config.yaml
n_layer: 21
d_model: 384
n_head: 6
n_kv_head: 6
head_dim: 64
d_mlp: 1536
vocab_size: 29078
activation: "squared_relu"
norm: "rmsnorm"
norm_place: "pre"
norm_eps: 1e-06
positions: "rope"
rope_base: 10000.0
rope_fraction: 0.5
qk_norm: true
attn_scale: 0.125
bias: "none"
tie_embeddings: false
parallel_block: true
extras: ["paired heads", "shifted keys", "exclusive self-attention", "value embeddings", "capped logits"]
init: "uniform"
init_std_qkv: 0.0167
init_std_o: 0.00258
init_std_up: 0.0167
init_std_down: 0.00258
optimizer: "muon_variant"
lr: 0.0175
lr_mult_down: 0.7
lr_head: 0.00606
grad_clip: 1.0
warmup_steps: 0
schedule: "wsd"
decay_fraction: 0.561
decay_shape: "linear"
final_lr_fraction: 0.0
batch_tokens: 131072
seq_len: 1024
doc_mask: false
train_tokens: 626100000
steps: 4777
dataset: "wikipedia_en"
Each number is 128 + 32 x the weight over its row's rms, rounded and kept within 0 to 255. Layers, rows and columns count from 0. The size above them is the row's rms in percent of the matrix's.

# layer 14 MLP up, 1536x384, rms 0.163, rows 1094-1120, columns 128-255
size [ 99 110 104 107  96  93 102 112 104 109  96  95 115  92  92 103 104 101 101  97  96 103 102 101 107 113 100]
[[173  96 165 166  85  85 120 137 131 128 151 177  97  71  63 159 125  98 137 105 110 125 144 152 101 114 114 120 141 175 127 113 170 120 109 122 181 126 147  66 143 115 158 136 122  86 110 144 125 153 125  84 118 124 157 186 147 137 146 157 131  84 153  75 139  93  91 106 160 129 200 110 149 154 170  80 116 131 153 130 111  78 148 159 123 184 144 125 139 111 198 177 178 131 174 181 100 186 143 103 104 206 156 110 123 154 104  86 113 146 156  97 193 141  96  81 116 130  88 119 133 113 109  86 126 121 128 135]
 [133 140 160 199 123  77 144  87 114 231 175 143 187 125 108  79  56  86 167 142 115 122 143 126 190 132 108 125 151 105 113 114 124 133  96 140 136 162 142 112 159 118 119 124 224  89  98  84 169 107 119 147 109 103 121 121 117 123 158 109  63 182 102 129 128 124 160 138  96 142 113 125 122 186 152 153 132 164  63 135 148 151 143 172 102 126 171 156  30  80  98 131 111 132  99  97 175 128 154  74 128 111 134 158 147 121  92  97 138  75 170 166 146  91  87 128  70 118 205 146 134 111 129 127 145 159 103 111]
 [126 148 159  97 110 106 135 121 150 117 110  63 125 124  72 112 142 128 165 117 124 122 148 148 104 140  46  96 131  77 139  93 125 100 156 135 133 136 159  55 162 143 133 115 115 138 108 107 128 139 139 133 141 128 125 115 148 179 119 139 153 106  96 203 129 157 106  60 167 169 159  86  66 154  68  85 103 111 118  85 156 146 127 116 133 155 135  74 110 180 101 110  93 224 104  95 106 161 188 169 125  97 104 124 155 154 100 138 140 180 135 120 199 123 142 151 138 101  69 110 149 171 106 144  93 165 103 112]
 [146 135 134  99 127 127 102 116  99  94 140 145  99 105  67 117 147 128 153 147 149  89 139 208 202 127  90 108 140 156 104 116  85 100 128 203 128  92 118 103 130 175 103  82  88  85 166 138 142 104 148 142 139 104 146 150 125 191 121 139 119  67 142  66 154  89  96 119 148  97 136 104  98 101 148 144 132 148 112 153 119 189  99 133 142 182 116 116 134 118  55 135 122 112 110 136 145  73 213 145 144 121 137  93 141 153 179 138 155 158 128 161 160 117  88 111  95 157 123 133 170 142 111 132 135 119 145 144]
 [105 101 145 130 157  89  87 113 174 104 125 206 127 166 115 148 136  97 151 121 151 123 161 128 116  78  91 148 147 157 117 144 147 120  85  91 147  73  91 189 110 115 138 106 146 119 131 143  96 119 116 149 137  73 111 136 178  89 132 103 125 139  97 235  60 149  90  80 158 147 118  90 128 132 138  63 141 119 129 105 101  72  51 116 148  87 137 158 181  90 165 145 130  95 156 172 168  96 116 164 125 152 134 121  70 115 214  95 110  92 183 138 135 153 151 172  90 136 149 113 181 150  89  85  96 111 129 172]
 [111 148 169 103 167 158  96 151  84 141 124 120 130 136 121 117 178 127 146 119 147  92 114 116 151  88  91 153 193 108 109 161  94 160 142  95 108 158 130  69 125 170 104 118 105 158 140 103 132 155 139 176 145 185 140 107 146 121  68  46 141 124 123 178  69 137 167 136 150 109 169 119 110 218 148 102 162 121 162 122 129 120 130 115 166 140 174 130  47  67 151 104 140 126  77 121 145 118  89 152 144 140 154 129  87 146 166  82 130 134 102 146 128 128 104 188 131 132 142 107 171 101 131 130 123 119 154 128]
 [138 213  98 160 133 160 114 176 123 119 132 156 119  37  98 153 142 113 106 104 119 137 160 112 131 138 133 175  99 187 164 116 140 171 102 125  77 173 165  96 178 134 154 103 158 159  75 100 130  96  81  61 114 132 163 137 156  56 150 162 145  83 117 132 142 120 105  74 101 112  90 122 134  63 128 137 125 143 136  97 180 172 104 143 131 136 158 105 124 148 106 241 116 131  74  94 147  84 101 115 136 166 138 122 100 103 136 125 133 122  97  88  67 175 161  76 129  55 148 201 138 178 169  86 140 158 111 120]
 [ 97 160  97 134 118 109 130 127 116 134 129 148 125 110  85 145 158 198 172 127 155  97 160 115 132 177 185 167 102 163  94 158  87 137 157 123 142 145  97 120 135 158 156 147 115 143 114 137 101 179  87 123 185 152 160  89 124 143 128 116 158 164 104 155 195  98 155 123  77 150 136 226 126 186  90 138 158 120 102 126 106 159  82 143 115 107 110 101 138 141 132 116 114 126 159  73 146 143  87 147 128 133 164 145  57 170 160 166 179  60  87 121 125 117 102 124 171  97 129  79  97 126 119 142  96 131 132 110]
 [171 127 119 142 129 167 204 158  59 141 124  25 119  77 118 149 160 146 123 138 180 164 116  99 112 119 133 105 102 154 143 129  70  95 135 147 156 120  97 123 136 142 128 117  83 136 147  84  47 113  98 164  94  76 122 117  97 160 111 145 131 145  97 161 161 112 117 109 124  66 103 197 107 106 130 120  89 149 108 125 109 114 183 164 159 185 154 149  86  93 153 142 158 173  92 101  94  70 118 114 153 126 154 112 193 187 133 119 145 156 143 109 113 117 115 161 141  80 149 216 141  86 155 165 141  65 111  77]
 [125 138 121 167  96 170 121 142  93 112 119 105  83 129 140 150  99  60  74 124  74 161 160 128 133 151 119 184 114 132 119 104 104 159 108 213 132 104 103 176 105 170 126  95 113 100 139 177 167 154 148 108 176  82 151 126 157 124 148  67  69  94 148 137 158 122 132 135 110 145 133 155  73 141 157 147  84  98 120  71 191 147 179 129 147 125 129 144 164 141 118  82 150  73 147 177 116 123 218 171  44 124 137 186 156 147 133 166 113 148 125  70 209 193 145 105 104 137  84 113 141 168 150 108  92  92  93 128]
 [178 127 157 118 129 129 145 168 151 141  81 102 162 151 175  90 144 106  97 163 123 110 138 134 167 132 137  71 149 127 122 113 104 177 167  49 114  82 127  87 169 166 143 121 106 126 120  78 127 104 108 172 153 134  91 131 123 148 112  67 191 143 123 110  94 118 128 102  90 109 142 124 132 119 118 173  83 179 117 130  82 136 214 143 136 168 121 210  68 109 144 121 147 127 197 171 121 111 108 179 139 100 134 135 200  95 132 156 126 150 144 184  60 133  82 172 123 164 125 127  88  81 105 103 178 120 111 112]
 [100 191  87 136 142 121 108 114 128 112 185 137 169 120 163 129 102 183 104 124 164  64 165 184 122  87 150 130 100 131  87 153 131 160  96 123  89  77  65 142 153 129 135 115 104 123 164 151 157 179 105 152 102 126 134 108 176  60 107  89  95 105 130  89 175 182 115  90 101 146 141  75 195  95 117 147 170 213 144 130 149 107 136 167  86 139 116 119 143 115 119 145 127 194 149 103 161  86 193  90 120  47 157 131 119 109  97 148  83  80 101 115 114 174 225  95 127  73 110 129 107 134 167 163 128 128 147 143]
 [140 105 127 141 121 140 125 121 131  69 105 154 134  88 157 173 108 168 145 148 174 129 150 128 126 157  90  97 141 136 125  90 112 151 103 216 115 130 125 178 144 137 122  95 112 128 171 105  64  82 154  84 111 142 168 159 126 220  94  91 102  84 146 146 147 178  46 108 147  95 112 137 105 172 128  87 134 172 128 108 151 150 118 132 126 154 148 147 106 154 188 136 184 124 164 133 100 147 136 144 178 101 130 136 109 173 121 106 159 119  86 124 108 108 131 112 118 134 132 144 131 173 147  85 131 152 140 165]
 [ 65 129 124 154 130 161 114 111  55 119 155  95 136 165 197 140 134 109  96 139  89 223 121  60 134 114 157 131 148 188 150  93 143 141  88  82 156 134  54  93 117 135 147  76 150 171 145 127 125 151 179 158 146 175 169 165  96 203  98 146 151 129 130 131 146 147 151 135 174 169 156 137 138 122 130 130 136 116 104  82 187  85  76 201 146 147  83 192  71 143 185 152 146 113 164  94  91 121  83 126 163 158 205 130 156  96 152  98 157 124 153 149 153 118 161 140 112 139 125  66 125 137 112 108 117 171 137 141]
 [108 152 109 120 130 127 123 123 151  89 158 124 143 139 113  93 114 157 116 118 132 108 122 122 158 137  97 144 134 119  90 165 153 126 139 119  93 130 106 131  98 183  63 114 115  86 144 108 131 137 142 127 153 131 224  85 113 128 126  98 139 221 153  88 144 106 128  98 128 102 100 114 132 125 156 113 162 181 102  94 166 140  64 163 109  91  93 125 134 102 160 176  53 108 139 133 102  78 159  71 116 145  55 143 146 108 143 152 127 150 115  99 147 154 162 119 133  52 131 114 133 113  82  61 165 129  45 106]
 [ 84  78  86 154  95 130 136 126 109 113 158  67 107 127 184  69  87 153 137 107  94 110 168 125 124 134 164 131 152 115 100 155 156  97 129 102 126 133 176 162 127 166 134 124 186  75 161  88 116 144  95 171 179 129 117  97 118 107 107 129 121 148 147 108 151 115  93 163 142  72  90 122 153 152 114  94 109  89 154 126  92 157 143  87 114 175 167 148 146  92 179  92 199 111 129 143  93 135 111 169 137 196 203 176 103 109 153 120 177  74 140 182 113 115 130 184 100 156 127 140 153 162 186  60 168 127 126 129]
 [167  94 154 121 126 110 133 154 183  95 114 116 161  95 137 102 148  91 133 128  75 108 131 122 118 130 131 125 145  76 185 102 147 108  99 163 117 102  68 181 114 120 141 136 120 131 134  59 148  95 118 133  92 157  97 145 220  64 150 167 135  76 173 165 183 153 133 153 142  85 130 141 114 144 154 160 121 107 112 122 124  97 123 129  49 120 149 145  86 125  93 107 162  82 107 161 143 127 136 154  47 117 159 107  99 172 117 107 121 136 148  87 161 128  98 112  74  99 147  95  96  54  30  70 115 100 133 137]
 [149 161  89 115 128 140 119 149 179  40 119  91 118  81 189 118 108 141 101 139  90 114 151 112 119 137 132 121 186 141 122  99  81  86 128 160 135 163 102 137 144 167 201 137 106 144 205 134 190  98 114 137 164  50 123 119 169 144 145 184  65  60 117 146  94  99 151 121 132  41  80 129 143  96 126 113 102  44 166 155 127 135 154 174 140 185 123  95  83 102 161 108  73 119 134 177 107 131 129 108 112 161 114 182 197 132 135  93 132 171 159 111 137  96 129 130 142 144  65 125  47 124 186 102 122 181  86  84]
 [150 121 153  99  73 203 112 118 124 185 167 130  88 117 177 140 136 189 101  91 123  73 112 124 162 122 140 131  93 117  82  97 128 172 194 115 165 128 169 147 152 144 113  98 117  97 160  99 105  94 117 174 104 141 149 150  96 111 146  71 132 126 140 112 127  59 139 128 198 150  90 141  79 100 125 102  77 179 127 175 163 151 169 109 123 100 120 167 157 123 155 164 117 123 124 119 168 137 153 171 138 110 129 103 130 138  68 101 194 172 185 131  56  58  73 125 119 167 145  99 125 139 141 118 132 124 149 118]
 [114 126 140 137 110 123  45 121 134 110 137 119 152 128  69 165 146 138 128 104 177 141 160 141 154 157 218 121  96  63 125 149  62 134 117 148  87 112 114  81 115 164 122 129  95 167 116  72 175 104 133  96 139  68 151  42 135 108 196 132  75 173 176 138 114 125 110 162 145 143 126 132 135 178  95 103 113 145 114 172  87 152 125 118 133  75 112 121 101 129 136 183 135 156 136 106 128 116 137 125  80 179 114 117 136 133 139 127 122  90 130 107 129 137 174 112 129 207 134 135 146  83 102 134  85 120 154 126]
 [137 112 112 129 169 123 137 144 140 141 170 109 146 120 138 159  44 155 109  62  84 128 103 178 137 126 104  86 142 172 136 122  67 171 164 150 135  97 150 141 118 152 136 113 151 121 115  94 117 148 118 166 136 107 114 114  34 103 176  96 156 131 145 125 181 118 107 140 111 163 164 124 140 129 104  96 154 153 131  76 146 163 187 155 145  93  98 132  69 120 159 116 143  97 163 127 119 114  83 129 145  79  73 134 114 134 142  62 161 134 133 150 187 108  35 151 111 148 113 111 133 142 219 155 164 133 165  77]
 [ 41 114 129 103 110  83 141 118 129  84 178 185 135 134 132  83 111 106  66 161 151 126 181 152 155 101 165  89 129 101 159 156 150 163 111 134 176 125 166  82 155  98 157 187 147 187  85 107 170 188  93 167 119 153 131 123 181 157 143 141 137 127 163 175 155  81 142 129  62 144 110 154  76  86 152 165 125 108 129 125 124 160 151 113 124 141 185 121 128 176 115 149 116 155 146 168  99 142 146 126 157  89 184 127 126  74 146  95 173  98 134  81 106  91 155 134 103 187 135 131 122 117 119 120 168 155 112 130]
 [145  58  33 104 149 119 140  66 126 128 151 115 105  87 128 129 142 131  96 120 173  91 171 143 177 159 141 111 171 133 118 132 133 139 102 141 172 188 150 135 102 131 132 106 122 149 123  85 134 101  88  87 159 217 189 125 137 114 152 126 144 119 117  53 170  81 135  83  85 113 156  92 179 131  81 113  92 144 158 125 157 178 125  93 128 100 142 122 184 110 161 106 163 129 158 131 191  68  92 149 108 140  96  89 133 139 105  98 123  99 152 153  97 118 177 165 141 146 122 185 138  86 159 137 116 123 162 158]
 [ 84 123 133 138  96 162 148 108 148  90 116 130 143 130 122 180 108  91 167 113 146 157 107 109 190 107 167  72 116  83 102 136 137 127 140 162 185 224  95  91 130 125 163 138 139 143  84 138 144 211 214 115  85  90 125 114 202  66 111 149  58  59 154  80 132 181 108 174 164 172 121 105 146 163 142 169 127 115  47 143 111  89 139 184  80 113 107  95 108 141 138 113 141  89 119 127 152  96 122 155 156 160 145 211 157 156 120 170 112 118 127 147 135 148 150 130 126 133 139 163 158  94  78 102 133 135  97 173]
 [108 116 165 113  87 172 117 103 179 119  91 129 129 149 127 123 113  45 141 116 121 149 142  95 129 151  90 119 165 113 118 164 127 111 171  94 196 161 123  68  85 112 166 166 145 154 160 122  87 146  68 136 106  96 135  64 136  73 107 124 155 128 143 127 113 138 101 128  92 107  94 168 122 129 119 128  76 112 102 125 200 120 203  83 126  84 130 148 109 174 131 142  83  91 157 206 134 168 136 169 148 170 129 134 185 190 129 115  87 111 171 132 105 107  98 191 143 143 184 118 124 148  96 187 160 129 132 145]
 [120 104 115 130  82 136 103 117 151  99 103 107  73 118 187  96 130 124 163  62 140 131 133 170  85 159 144 137 152 153 146 114  86  85  93 115 144 140  99 175 173 148 125 128 132 133 154 125  85 157  96 127 111 133 149 104 183 131 135 108 124 154 155 147 133 137 136 134  80  60 108 148 156  60  96 111 114 158 165  86 132 207 135 112 104 123 174 141 155 116 148 148 126 120 134 159 155 195  95 116  52 105  90 148 159 112 139 116 115 129  70 119  81 145 108  80 162  76 156 147 129 128 132 128 143 178 118 182]
 [140 127 116 125 174 148  67 126  81 109 109 138 128 190 150 134  32 118 108 144 100 131 195 139 110 152 159 164 120 180 102 153 182 159 164 146 150 128 139 132 183 136 155 127 132 117 195 123 150 154 154 105  67 131 135 131 129 144 155 119 121 102 159 141  67 136 129 147  66 144 165  99 124 163 105 170 118 180 142 179 173 108  60 150 140 165  86 125  99 110 142 118 116  87 103 124  79 202 142 120 140  83 150 151 148 127 118 192 168 115 129 125 134 143 203 156  78 174 126 120  93 135 108 163 159  87 111 160]]
# layer 14 MLP down (transposed), 1536x384, rms 0.0279, rows 1094-1120, columns 128-255
size [100 108 101  96 103 105  98 106 103 104 100  96 103  97 100 103 101  93 100  97  98 100  97 102 103 101  97]
[[148 160 133 127 123 157 142 153  98 154  32 130 133 133 146 150 151 175 131  90  99 146 131  92 125 110 128 138 175 132  93 148 120 135 116 129 110  89 124 139 165 108 123  88  74 117 169 127  57 165 109 125 166 148  60 181 115 128 112 151 181  98 130  98 149 155 139 204 123  94 144  83 127 159  93 208 116 160 179 114 150 173 152 150 149 132 149  94 136 126 113  94  68 160 130 162 173  87  94 136  85  52 105  91 150 127  88 100 135 133 124  97 142 138 102 124 168 143 121 184 114 108 166 129 140 164 109 121]
 [148  98  70 135 165 142 139  86 133 150 119  76 141 112  78 172 140  94 130  89  94  91  78 132 161 145 119 132 102 115 179 146 135  89 118 136 121 136 162 150 138 104  73  89 195 125 133 122 167 142 102 117 121 105 109 170 122 130 116 111 177 132 196  99 109 137 100 159 131 140  84 100  96 104 170 133 125 131 141 142 147 157 128 143 120  88 173 127 138 177 100 109 170  60 178 111 156  93 119 127 176 113 113 147 140 129  74  99 138 177 155 110 147  82  59 119 143 112 209 199 103  96 133  98 131 176 115 144]
 [138 122 100  99 139  79 104 121  88 138 113 121 121 121 150 135 171 136  74 118 175 106  28 131 153  69 147 146 153 169 140  98 161 125 132 111 134 138 128 154 124 122 136  92 129 135 132 137 121 151 150  81  73  79 126 156 133 101  73 165 158  55  70 152 137 123 113 142 119 171 124 137 176 126 190 127 118 107 134 122 100 182 174 112 148 120  90 177 153 162  57  54  83 117 140 106 102 123 175 125 106  72 169 141 155 101 167 145  71 127 156  91 125 184 146 145 159  98 168 129  92  91 139  98 147 137 122 109]
 [159 186 161 106 125 117  85 134  59 116 126 144 171  93 104 116 158 156 129 133 153 150 118 114 168 185 141 106 161 105 135 141 114 135 106 155 103  80 112 133 124  90 124 189 179 101 109 157  87 109 120 102 129 134 137 127 152 101  79 158 142  76 168  94 127 108 132 114 129  73 148 108 128 135 114  93  84 107 105 159 113 184  52  68 148 105 142  70 126 113 109 147  88 150  66 138 175  87 151 113  87 114  99 121 112 106 172 138 126 100 163  70 142 133  87 141 147 132 135 120 184 107 137 153 138  49 138 167]
 [ 86 130 135  95 146 177 144 203 139 100 100 107 152 106 151  50 130 134 116  89 115 189 105 116 148 149 141 156 116 110 125  87 115 111  89 122  80 107 108 135  66 108 126 164 113 112  78 121 147 124 147 122 177 168  67 166 122 156 127 151 101 145 140 106 111 158 104  97 115 141 123 166  96  54 135 149 143 182 191 108 130 152 147 103 142 127 110 131  95  85 204 163 122 160 113 146 104 181 204 141 148 135 132 184 160 132 136 155 112 171 128 133  79 103 126 205  80 160  72  77 117 106 147 112  43 141 139 147]
 [115  83  94 127 101  46 155 118 198  79  94 128 119  80 119 110  94 150 112  88 123 179 137  93 111 184 153 145  43 108 136  88 159 147 113 122 148 119  93 138 115 134 151  97 166 100 159 136 171 117 108 105 125 116 157 175 155 142 166 157 105  85 101 117 135 146 118 111 175 121 100 108 152  60 145 107 138 156  71 222 146 129 158 117  70 138 136 134 162 153  79 129 115 156 193 176 156  93 100 123 138 106 108 122 157  78  75 157 117  80 106  72 146 102 178 109 183 103 113 158  76 113 101 112 162 123 111 144]
 [120 158 205 130 163 106 138 164  89 113 130 139  89 100 190 149 134 143 151 114 148 117 142 131  76  96 104 209  97  90 107  57  85 139 137 114  84 216 155  79 110 132 107 141 174  93 162 130  70 124 128 105 137 173 155  99 108 104 123 161 162 160 119  83 117  92 132  72  82 166 181 150 140 117 118 127 147 111  89 142 126  77 138 145 154 191 181 136 135  98 139 123 132 101 147 160 158 101  95 113 127 129 123 126 141 111 104 147 120 139 131 106 117  93  91  97 139 122 123  98 113 156 137  76 112 137  89 131]
 [125 163 121 122 122 120 120 105 128  44 111 118 125 153 134 129 124 143 123 125 190 126 113 136 112 142 139 108 139 113 133 100 102 153 135 156 155 107 117 118 132 108 149 129 181 130 131  97 107 137 131 105  84  93 100  62 144 235 126 113 170 165 100 141 118 160 105 124  72  52 126 182 151 152 101 143  97 146 192 108  67 166  83 121 194 159  62  53 181  97 126 105 142 167 118 104 123 105 133 148 119 133 196 126 112  89 108 203 140 126 112  71 103 150 140 177  95  95 132  78 101 113 196 114 157 183 153  79]
 [139 156 230 122 172 107 118 173 140 152 176 163 119  80 147 162 167 100 138 110 125  66 166 140  80 103 137 137 164 183  87 167 127 155 163 184  69 142 180 112 186 152 158 129 155 165  98 121 151 164 205 139 179 138  88  89 108 124 159 132 133 124 146 108 122  61  71 121 188 170 116  91 133 132 177  97 166 130 142 119 127  60  90  58 146 142 123 168 145 162  95 103  97 144 108  97  72  49 111 152 110 187 103 104 144  89 108 136 124 118 153 105  75 162 127 110 102 113 100 130 136 142 139 173  96  81  87 110]
 [105 104  71 105 105 134 191 164  83 171 110 144 117  43 181 129 169  98 113  82 132 147 142  75 109 144 125 108  71 121  98 166  98  96 106  65 142 129  95 146 179 103 137  84 110 143 126 150 103 138 107 112 118 169 152 166 143 161 207 114 141  83  88 192  98 109  68 158 162 140 111 107 106 135 160 156 119 167 160 116 134  85  87 127 105  45  97 164 103  97  78 135 117 110 102 137 147 179 210 145 139 131 138 110  94 127 205 149 151 197 156 163 136 107 124 160 107 162 110  87 122 113 154 176  85 103  65 127]
 [ 84 160 109  92  88 163 141 149 102 139 113  46 160 120 125 118 118 108 122  92 120 128 144 105 161 150  82 164 134 114 127  79 112  90  91 124  61 126  82 190  86  69  96 201 113 140 127 107 157 170 156 140 155 146 150 132 102 119 196 109  97 152 128 117 127 155 138 117 142 109 126 163 137 107  89  85  95 121  98 172 144 110 120 128 124 137 125  60 117 184 111 123 135 148 122 125 117 130 145  43 147 124  93  99 135 158 197  78 153 131 150 116 162 145 144  93  90 128  85 117 121 173 161 197 120 162 165 106]
 [177 114 156 127 128 115 121  75 139 195 137 121  73 125 121 105 114 131 123 130 145 162 147 115 134 121 138 137 175 169  70 149 106 101 188 171 147 137 126  65 174 106 127 158 127 129  77 109 168 165  79 144 171 161 135 168 124 144  88 154 168  40 118 119  36 179 114  57 105 114 103 107  89 118  80 104  89 131 135 103 162 135 112 143  71 156 137 145 108 140 172  68 119 148  90 160  99 124 166 102 122 129 137 177 110 124 157 150 127 143 156 119 119 154  70 140 143 118 210 143 141  49  42 159 102 121  83 194]
 [176 188 101 122 133 120 152 115 130  85  93  86 157 116 105 171 119 143 146 161 214 116 123 141 175 121 157  93 168  93 126  96 116 153 157 152  91 183 109 124  59 178 167 127 113 155 193 157 165 145 117 107 119 160 149 148  79 213 157 122 157 116 114 134 123 101 125  92 118 137 126 164  77 194 153 160 109 116  84 107 156 126 148 197 195 164 105 146 116 145 108 134 149 189  87 159 132 167 122 176 170 142 163 137 125  86 150  83 106 139  88 136 140 125  73 135 164 121 131 163 123 145 118 111  69 154 100 126]
 [130 166  82 145 148  95 122 115 181  98 128 146  86 134  98  94 117 137 116 108 138  78 116 230 105 113 147 120  83  71 100 120 103 141 111 184 150 157 165 130 110  83 104  53 118  99 132 127 140 136  92  71 125 131  99 101 135 127 106  98  97 152 114 120  78 141  87 167 101  93 113 168 107 107 186 140 117 132 125 135 108 157 135 108 103 115  97  97 151 110  58 147 140  90 143 208 157 108 150 184 186  87  91 131 123 113 118 150 170 102 149 123 127 137  80 122 105 107 149 144 130 132  97 137 156 111  89 138]
 [160 113 113 154 132 151  80 168 114  89 133 134  84 108 138 174 131  90 112 124  89  95 140 114 133 160 120 161 145 154 113 188  86 143 129 150 129  97  71 114 133  55 132 145 128 120 107 150 116 134  84  81  90  65 152 152 137  87 165 146 113  65  96 171 148 194 132 125 149 134 184 146 123 103 130  64 141  99 195 156 132 122 180  95 110 104  94 132 144 140 167 154 183  58 188  87  98 195 108 110 147 112 108 145  99 196 123 113 117 171 142 209 171  40 142 138 111 143 134  79 105 154  68 133 159 141 133  87]
 [130 145 119 153  73 156 142 126  99 121 171 112 103  85 201 109 119 149 134 163 121 188 180  81 119 161 129 108 166 143 114 102 124 125 131 166 147 111 145 134  63 151 129 153 120 112 145 111  81  91 114 141 145 127 122  70 123  62  87 127  80 153 115 194 180 154 136 160 112 150 119 125 128 139 170 130 118 101 136 150 122 122 166 149 144  91 140 161 104 118  81 160 183  81 144 111 121 169  95 179 103 154 148 133  88 115 108 211 138 109  80 116 150 175 117 155 110 113 102 157 101 143 196  98 136 175 164 112]
 [168 127 161 102 148 102  34 111 221  96 145 110 111  69 130  93 163 122 129 117 139 116  93 167 154 126 136 156 115  76 173  84 170 146 141 132 148 118 166 192 119 147 117 177  83 172 133  51 149 148  93 113 199 151  85 173 149  83 136 122 159 150  85 175 152 152 143 167 205 134 112 145  57 164 122 135 182 175 141 110 129 118  84 142 112 105 142 129 115 149  73 189 200 113 104 103  97 102 148  82 118 113  89 173 124 151  86 144 124 143 132 176 132 120 109 189 127 152 127 153  98 120 166 101 127  96 140 104]
 [128  93 118  74 116 132 129  99 132 150  89 128 168 109 124 127 130 148 135 140 150 197 163 139  99 147 169 156 112 109 136 163  94 131 151 135 158 139 180 180 105 101 148 108 125 110 142 130 169 140 155 170  82 141 152 105 114 117 146  96 125  28 179  91 143  98 106 114 218  77 140 176 128 145 128 182 151 128  70 152  70 140 150 133 192  93  85 170 104  76  75  94 121 109 124 167  78 136 165 116  91 100 131 102  81 112 140 135 103 108  88 150 105 180 121 109 140  85  70 202 148  69 157  87 126 151 109 129]
 [121 196 130 112 131 126 167 103 142 114 115 149 143  40 125 134 168  82  78  89 125 101 125  62 111 105  62  87 161 143 145 113 136 133 108 155 137  96  90 143 120  65 149  95  76 149 158 111 186 137 170 126 143 150 121 145 137  69 124 189 138 132 127 114 178 142 119 110  65 169 133 140 102 135  61 148 113 182  91 110 111  97 153 125 127 144 108 169 131 165 109 134 149 136 120  85  76 176 117 113 114 123 117 166 164 123 191 130 133 127 120 160 104 104 168 149 135 115 115  90  58 110 157 105 162 173 103 122]
 [168 117 128 170 148 175 137 119 162  81 116 141 165 162 135 153 103 146  84 108 162 153 162 119 154 154 184 126  94  65 135 135 147 140 171 102 164  94 139 107 121  42  78 167  89 171  83 114 126 135 134 171 138 123 108 196 168 148 153  90  70  98 139 134 108  91  99 127 144 130 150 104 124  89 192 103 167 151 160 142 149 142 135  94 173 123 115 163 138  72 132  45  69  66 118 114 125 115 120 117 196 141  99 164 175 111 120 132  91 102 171 157 179 176 132 165 115 137  93 124 107 119 119 107 119 105 168 103]
 [125 164  88 133 136  65 187   4 123  99 111 166 105 178 116 184 117 149 154 136 119 124 127 119 108 171 132 128 163 101 119 134  85 170 171 108 117 135 119 143 134 202 129  49 101 148 127  84  81 109 139 137 105 125 159 141 125 115 171 185  99 125 131  89 180 153 105 150 124  98 125  87 137 119  75 145 102 157 136 141  95 106 141 181  78 134 151 115 130 171  78 121  91  85 181 154 135 125 146 107 181 160 135 183 121 133 128  52  57 145  73 131 116  87  92 130 158 168 146 127 157 145 160 104 146 128 151 175]
 [150 139 170 155 134 132 165 136  66 182  56 156 104 157 129 123 145 126 130  87 137 115 105 157 194 133 180 169  95 143 134  95 130 135 135 124 153 161 130 157 145 169 142  99 128 124 139 198 150  97 162  89 158 168 149 189  76  96 142 164 155 134  90 132 140 170  98 126 140 118 128  94 189 144 141 122 110 117 130 134 190 130 152 124 111 114 105 141 130 111 121  93 165 138 138 131 161 143 106 154 115  61 139 126 138 121 107 137  86 134 195 171 117 120 133 164 136  77 106 151 149 160 126  89 126 109 124  81]
 [108 164 141  76 115 151 158 173 161 128  97 131 115 101 138 191 115 135 118 181 181 123 145 144 156 139 106  54  99 130 103  81 108 162 102  95 128 128 118 132 159 163 171 175 101 135  96 158 129 124 103 150 131  93  85 156 149  94 100 137 124 116  93 106 142 113 178 126 210 122 164 133 176 126  62  86 100 159 138  61 156  87  55 101 130 119 162  84 120 137 135 112 124 101 134 109 127  85  92 126 125  68 124 100 111  60 151 134 108  81 113 104 129 146 147 148 139 170 116 158 136 125 193 108 148 162 163 128]
 [162 142 133 168 132 117 149 135 113  95 143 102 160 133 144 157 155 140 115 121 115 160 116 149 143 106 207 137 108 120  97 166 104 136 148 140 107 127 142 165 113 155 109 113 150 171 116 114 117  99 184  94 118 113 179  57 142 108 119 147 125  63 112 163 143 122 170 100 138 137 113 155 119 143 142 133 111 111  51  96 134 138 156 129 181  91 141 126  87 163  97  75 103 142 115 154  49 115 126 141 120 176 177 157 127 146 131 122 170 180 157 140 122 151 175 164 146 148 142 145 152 115 160 142 158 138 182 122]
 [149 150  82 137 159 116  83  96 105 110 124 139  91  87 164 134 107 141  69 121 161 105 169 170 179 148 136 118 178 137 135 149 154 134 135 169 133 173 147 148 134  96  81 138 125 109 158 154 118 135 151 155 107 163 140 137 125 105 166 110 117 140 131 114 140 134 156 165 105  86 185 135 112 163  91 154 108 171 175 100 163  97 114  70 122  82  99 148 119  97 152 121 133 144 127 178  73  90 123 109 127 206 113 117  97 108 174 114 132 117 136 131 144 102 112 154 175 111 107 156 110 145 101 125 115 145 182 139]
 [141 134 151 106 151 127 104 115  86 144  97 170 121 134 174 125 132 111 147 146 136 120 142 171 131 116 113 149 115 191 167  81  87  86 100 104 174 144  55 120 130 144 153 146 118 119 180 102 118 100 163 140 170 122 165 111 116 167 115 130  82 109 187  93 145 180 186 111 111 110 125 165 113 135  98 134 101 168 150  82 151 158 148 133  89 111 186 129 101  75 133 161 105 115 175 111 202 166 145  77  65 129 106  83 122  65 134 142 128  76 104 139  82 106 121 139 212 101 133 163 108 176 154  82 111 115 132 117]
 [ 92 163  96 135  89 239 107 101 164 115 128 150 171  94 113 177  68 102  91 134 139 130 161  89 151  69 109  91 129 133 138 132 166 114 139 164 126 110 123  88 121 150 139 116  71 181 158 137 128 138 123 128 138 123 158 137 158 111 125 175  79 100 131 131 161 131 149 164 166 133 110  68 100 106  97 140 134  91 175 126 100  87 121 119  51 161 101 133 129 123 109 116  87 124 139  89 163 124  97 122 143 118 117 143 164  43 148 150 129  68 112 166  86 124 163 130 152 131 104 113 103 129 138  98  82 106 124 150]]